Weights of a small transformer language model: a variant of Muon for these matrices.
Each number is 50 + 15 x the weight over the matrix's rms, rounded and kept within 0 to 99. Layers, rows and columns count from 0.

# layer 7 attention query, 256x128, rms 0.104, rows 209-221, columns 0-127
63 15 50 02 59 33 21 17 36 29 12 72 84 30 40 61 99 47 65 29 17 93 06 85 71 76 80 71 46 35 58 65 43 43 00 30 32 58 71 51 17 29 64 40 33 00 00 53 34 47 06 32 41 46 99 15 61 27 67 54 80 64 99 99 00 57 99 00 73 20 00 14 86 99 76 61 93 30 62 51 00 80 39 19 43 71 50 75 80 69 61 13 86 44 36 83 82 29 00 45 43 00 99 33 47 46 52 99 20 33 99 01 40 61 38 80 64 87 37 50 58 73 67 57 40 63 99 73
50 22 60 88 87 59 78 99 98 78 34 23 61 54 00 44 27 35 47 00 99 27 52 72 79 69 73 33 84 04 51 44 84 26 19 00 65 89 09 91 66 61 40 00 97 61 67 40 60 96 97 99 23 84 34 49 31 87 44 00 70 34 38 56 03 18 62 67 56 46 00 09 82 40 39 34 67 56 99 66 16 86 80 00 99 50 33 45 63 36 63 49 19 51 56 21 12 73 81 24 54 28 31 93 22 43 22 24 54 43 43 00 33 03 50 99 36 27 06 31 36 31 94 82 81 90 41 99
99 86 61 72 81 72 32 55 28 17 25 29 59 41 12 57 46 69 86 20 51 99 47 15 76 63 16 76 84 77 15 05 24 23 99 00 75 22 97 99 35 33 42 79 26 57 49 17 56 64 99 37 72 43 53 18 21 47 29 46 68 22 20 58 53 83 23 42 43 84 82 68 46 21 32 80 10 00 48 47 82 58 72 25 59 58 38 69 49 58 99 51 62 78 16 49 17 48 52 49 36 59 90 42 00 31 54 00 98 12 23 99 41 57 46 59 33 02 41 34 73 35 67 15 38 32 46 55
99 83 99 09 00 39 21 28 52 29 36 73 20 69 59 58 00 51 08 63 19 30 26 36 83 30 26 38 49 72 99 99 06 84 46 33 25 59 23 00 99 25 79 57 33 28 81 00 34 49 47 17 89 63 13 65 41 45 62 59 25 27 46 75 01 64 99 22 57 32 43 60 59 50 12 32 65 65 88 73 37 88 99 73 46 10 34 99 15 24 16 86 57 21 59 76 78 99 06 02 48 82 77 59 59 28 41 99 74 53 99 61 00 00 81 00 12 96 99 49 18 99 69 41 45 37 19 40
19 59 99 40 80 83 71 41 35 60 99 63 05 74 52 39 62 00 36 87 88 35 77 48 83 38 86 07 38 17 53 47 82 00 44 52 61 49 61 73 71 35 59 44 99 42 00 49 32 00 99 78 23 64 41 00 47 28 05 31 93 08 29 28 24 49 71 81 59 74 47 34 00 00 74 51 63 89 74 35 36 01 96 72 45 88 91 61 90 00 20 77 00 03 82 79 99 63 58 42 00 45 00 68 92 52 88 18 65 74 53 00 28 61 69 52 13 05 52 97 76 71 51 74 19 43 69 67
98 20 55 21 51 56 22 24 67 89 66 47 31 00 73 27 59 63 99 07 92 70 35 46 09 69 33 81 53 53 39 99 23 85 59 65 36 52 10 40 75 62 41 35 63 88 00 48 99 39 70 95 69 31 32 73 36 53 20 58 79 51 70 16 84 73 44 70 49 71 59 59 85 79 53 53 44 38 56 82 67 61 64 18 99 58 44 73 35 26 43 90 83 33 05 07 18 26 29 14 44 10 22 04 38 00 40 51 67 59 65 00 24 25 89 90 66 48 06 73 37 10 00 45 43 94 33 99
99 16 06 23 31 71 33 00 45 87 47 17 57 00 47 44 54 58 79 47 24 75 27 00 28 99 20 67 80 20 26 88 39 45 56 80 84 00 99 92 55 27 00 73 65 30 27 49 95 56 99 24 86 31 47 56 53 56 93 51 59 00 99 40 43 26 30 28 00 99 48 30 59 46 47 67 85 05 82 99 91 35 83 11 64 72 40 57 48 25 57 00 51 47 05 74 00 63 66 99 64 09 99 52 24 43 61 55 99 45 44 01 57 25 44 71 67 46 39 75 30 72 55 37 71 15 65 91
44 68 49 99 67 44 68 99 99 40 42 73 74 59 47 60 63 53 22 00 45 71 82 98 63 67 41 25 84 99 45 44 10 00 40 24 00 47 39 70 74 63 67 55 36 50 52 51 79 79 55 67 00 42 43 16 41 43 96 72 68 77 58 60 55 39 35 74 52 05 51 38 53 71 66 58 13 80 18 73 83 77 98 67 24 23 41 22 45 80 17 00 96 73 99 41 53 45 00 56 01 84 38 00 15 00 39 84 53 63 34 60 59 60 36 60 27 57 42 24 54 02 27 20 63 20 51 00
94 47 56 99 85 70 54 56 24 65 21 13 54 00 56 20 04 41 86 25 99 00 74 99 30 52 97 55 91 94 45 43 09 46 96 57 59 44 00 33 36 18 99 00 36 00 48 78 44 77 79 88 17 89 41 76 78 42 52 07 98 82 28 69 45 58 31 00 91 57 18 74 09 36 31 36 78 48 90 00 47 70 39 40 00 06 38 66 31 99 62 10 77 64 31 00 51 22 85 00 53 90 45 52 70 71 01 94 52 06 43 28 63 84 74 44 51 46 55 53 63 89 08 63 16 99 76 77
53 02 84 00 72 51 65 47 08 56 75 92 13 99 93 69 62 78 79 75 34 00 38 99 15 26 70 48 86 38 32 95 23 97 00 10 40 42 60 54 25 42 99 62 29 00 31 34 68 40 47 63 66 36 66 20 64 37 99 84 64 48 18 99 50 99 93 99 60 22 40 42 23 41 38 57 57 10 38 54 59 33 74 36 27 66 44 56 35 54 99 73 00 99 17 73 73 44 99 99 99 84 31 25 18 67 36 07 36 40 57 14 32 16 84 00 92 00 66 00 43 50 63 42 07 86 31 48
00 13 12 67 00 78 99 46 34 78 23 36 48 72 63 59 25 46 68 29 92 99 00 35 27 75 00 46 07 52 99 00 94 85 65 64 83 76 57 90 99 90 04 04 92 05 40 82 59 99 48 82 24 61 64 02 11 99 00 44 46 15 00 58 32 50 84 38 62 82 57 14 00 55 51 99 26 72 06 28 26 67 44 68 77 49 00 13 45 73 99 84 64 11 91 95 36 33 50 20 71 67 56 21 13 01 95 98 11 66 74 81 31 84 22 59 79 50 94 81 92 40 44 08 26 34 00 61
00 27 42 99 59 45 36 13 27 73 24 46 97 61 52 42 99 99 45 05 34 00 70 00 45 31 12 12 56 79 82 99 21 39 44 47 65 87 61 29 46 46 56 51 44 00 83 50 34 85 39 69 16 79 25 71 77 48 00 53 28 40 49 33 60 49 47 99 67 55 57 08 00 58 68 99 79 52 57 98 53 79 67 33 47 84 00 59 67 73 40 98 36 35 30 69 29 21 30 95 71 00 14 00 37 37 65 71 99 00 38 00 55 30 29 13 17 20 54 88 83 66 79 53 99 59 66 67
99 47 77 67 00 66 15 74 28 00 31 00 68 36 43 38 38 72 72 00 00 68 68 41 82 61 48 49 49 02 24 09 28 40 80 89 43 36 07 72 47 52 47 99 49 99 99 55 12 23 43 45 94 45 02 32 33 30 99 71 07 99 30 44 42 00 17 51 62 86 99 79 71 49 08 68 62 10 34 78 91 87 99 72 54 62 51 71 49 79 27 37 02 50 28 44 55 86 82 53 00 28 55 39 88 56 03 18 66 15 13 40 59 62 20 37 34 60 44 44 63 30 64 61 63 99 39 63
# layer 7 attention key, 256x128, rms 0.0938, rows 209-221, columns 0-127
85 54 99 33 36 35 02 68 60 75 45 65 55 10 32 33 67 53 99 68 27 68 96 30 14 28 92 11 43 00 68 31 51 61 45 25 58 56 58 26 66 50 19 73 33 61 00 72 99 63 17 99 26 43 66 19 70 72 89 95 54 30 41 99 51 76 25 53 00 35 26 63 71 99 43 90 46 61 24 35 01 92 80 81 09 10 69 31 36 65 31 27 62 42 65 84 62 62 08 00 67 68 99 56 79 61 77 17 63 30 58 40 55 64 00 34 43 35 28 99 01 25 66 99 16 00 83 39
58 72 27 67 59 65 54 44 39 68 24 19 05 99 06 50 41 73 57 60 99 46 79 68 52 23 99 40 85 31 70 43 05 15 99 05 00 14 49 62 55 28 03 30 50 80 74 99 74 61 43 41 70 35 47 49 64 72 32 04 99 64 96 40 03 70 59 66 47 13 35 99 83 61 28 67 41 99 48 37 39 27 77 23 42 78 18 39 53 60 37 42 46 36 43 22 36 72 55 54 23 19 58 32 00 43 76 35 62 36 21 00 58 44 33 37 62 46 89 10 40 90 49 99 59 54 00 99
38 99 21 99 04 77 38 29 43 58 68 77 76 20 38 42 09 16 65 32 71 38 61 18 63 65 22 37 51 71 35 23 36 18 83 16 48 00 96 99 24 15 52 71 44 79 83 30 53 24 99 99 52 66 16 42 15 83 59 34 85 59 63 51 42 62 22 47 59 99 45 01 03 60 42 54 57 28 51 29 34 68 41 31 39 75 80 52 99 99 40 84 51 73 44 38 37 68 82 59 99 67 53 62 06 30 37 68 59 25 70 81 47 29 50 50 46 17 57 59 54 25 77 34 60 43 26 39
66 40 99 71 29 23 42 59 27 58 34 69 34 39 58 81 19 99 09 54 57 33 19 24 18 00 69 11 90 29 54 99 47 59 51 38 94 39 41 45 70 00 65 99 73 41 21 55 64 60 63 69 35 12 83 64 81 35 58 75 25 36 53 73 00 00 76 09 01 42 54 53 28 84 10 59 56 84 43 31 57 94 36 53 00 57 51 76 30 00 39 68 70 84 55 90 83 99 42 99 17 74 60 29 10 74 00 62 62 65 99 25 53 53 33 16 37 33 41 58 87 61 13 32 36 94 89 21
33 45 77 09 93 51 51 36 11 38 16 81 64 83 46 30 43 18 00 63 69 49 54 37 73 20 23 64 40 81 41 71 99 28 47 64 32 86 69 56 47 95 27 77 40 46 52 66 43 99 99 29 57 28 46 50 00 19 65 27 78 55 77 50 00 46 20 90 99 17 50 91 55 39 65 68 55 66 26 55 53 41 46 74 27 00 61 65 40 26 35 48 00 27 58 28 75 40 83 18 68 23 46 76 54 79 67 40 99 45 59 18 83 18 99 12 99 30 11 99 16 56 49 60 47 42 00 53
62 00 01 87 42 29 56 48 37 68 63 28 51 46 40 06 73 71 74 26 79 06 36 29 61 04 32 43 18 99 61 28 99 56 58 73 54 56 39 69 67 64 61 85 10 55 05 50 53 49 04 66 20 41 00 83 50 34 42 60 99 58 71 70 73 99 79 05 49 99 35 48 99 33 46 58 51 68 34 19 38 69 47 37 91 11 24 99 31 27 34 20 64 64 00 53 12 64 29 68 33 33 34 50 57 29 64 63 41 74 76 35 91 00 96 66 64 45 55 50 08 16 87 47 67 51 36 57
45 85 39 24 00 14 36 47 47 99 57 87 76 36 31 10 31 23 99 00 06 68 22 22 39 11 61 47 35 52 30 22 14 27 53 32 87 45 78 39 75 24 65 99 66 59 69 56 59 32 31 47 80 53 37 65 00 00 18 05 81 05 55 31 51 99 70 80 00 99 48 50 49 97 49 76 56 39 55 59 59 57 26 44 30 24 85 99 55 65 34 80 40 91 33 33 20 99 20 45 21 61 55 44 67 35 60 79 03 69 40 39 96 62 67 63 57 21 26 01 86 41 99 72 65 27 53 71
29 00 39 55 63 06 43 55 61 31 51 19 32 45 17 99 50 20 41 35 37 91 20 61 19 82 79 20 82 68 73 66 65 37 38 51 25 22 50 47 40 37 30 26 53 58 52 45 64 64 00 91 17 74 65 00 42 90 36 83 80 73 44 52 73 14 04 52 99 34 63 63 86 51 08 77 24 62 97 53 02 53 13 69 52 39 39 65 93 73 48 22 95 70 73 17 38 99 99 27 29 80 21 54 23 82 85 72 71 99 44 73 00 30 42 22 11 05 56 78 96 33 29 60 69 29 31 39
25 54 85 73 52 99 99 72 91 00 47 06 35 40 41 62 51 65 99 32 17 28 37 59 70 41 90 99 61 46 51 35 11 38 42 89 46 25 38 90 54 40 99 16 51 36 57 41 65 54 43 29 78 80 44 36 75 99 30 49 83 52 23 10 37 78 17 00 69 31 21 32 36 86 73 53 99 99 48 11 91 29 66 52 21 45 11 38 53 15 43 42 75 82 34 35 32 08 81 00 61 35 35 21 58 96 30 49 83 40 57 00 00 00 00 35 84 31 84 58 95 39 38 51 56 79 30 72
68 52 35 99 47 45 28 00 67 68 76 42 63 44 99 67 55 50 41 19 56 59 45 68 00 00 62 63 87 12 50 43 72 69 55 20 99 44 59 48 75 55 60 78 00 40 00 58 63 13 64 46 57 69 99 10 48 53 77 90 16 31 59 68 06 56 17 43 39 29 14 33 31 57 72 99 43 91 99 76 85 63 62 30 63 99 18 57 39 56 98 77 32 60 99 68 72 00 23 19 54 47 30 09 36 85 54 18 32 15 32 24 44 36 38 00 30 68 30 39 52 77 87 00 12 39 28 76
85 36 57 31 43 85 73 62 65 66 00 48 81 41 37 43 54 54 63 51 99 85 95 41 80 59 24 64 32 27 36 00 95 76 82 34 00 86 00 58 64 73 02 26 99 35 99 15 82 22 60 49 27 80 07 04 06 64 50 49 99 70 64 16 63 49 67 88 53 00 67 77 07 03 62 63 31 67 58 19 30 22 15 39 48 35 03 59 56 91 75 82 20 63 16 99 13 42 64 49 84 45 59 72 05 56 23 68 00 64 96 84 42 74 26 23 09 70 45 47 99 76 07 00 31 09 32 48
46 26 99 95 45 76 16 52 70 56 18 00 60 78 99 64 44 21 51 20 56 65 72 62 00 39 95 00 55 73 61 62 65 99 85 30 45 99 61 90 34 83 47 14 28 28 44 48 56 80 50 47 30 68 00 56 59 16 48 20 74 13 95 47 29 44 54 80 65 23 25 97 06 54 32 97 53 15 00 85 46 17 31 00 07 61 64 99 51 02 60 68 71 72 49 13 16 41 22 58 55 37 45 41 61 15 77 70 40 52 12 74 58 10 37 64 68 60 46 34 72 56 45 56 62 63 68 34
44 91 00 76 58 32 71 70 81 17 63 77 42 96 61 26 81 24 16 11 18 88 33 23 81 81 48 58 69 42 47 47 04 95 89 59 81 12 58 99 21 10 60 36 28 40 68 75 31 67 60 51 67 72 34 61 51 89 51 73 54 20 74 04 90 23 55 22 35 53 99 22 40 75 59 60 39 35 29 54 35 52 33 26 54 50 75 79 75 74 47 02 25 24 88 39 78 69 00 62 32 50 10 30 16 89 31 57 36 82 65 28 94 45 42 35 27 15 30 41 43 14 29 69 42 65 73 62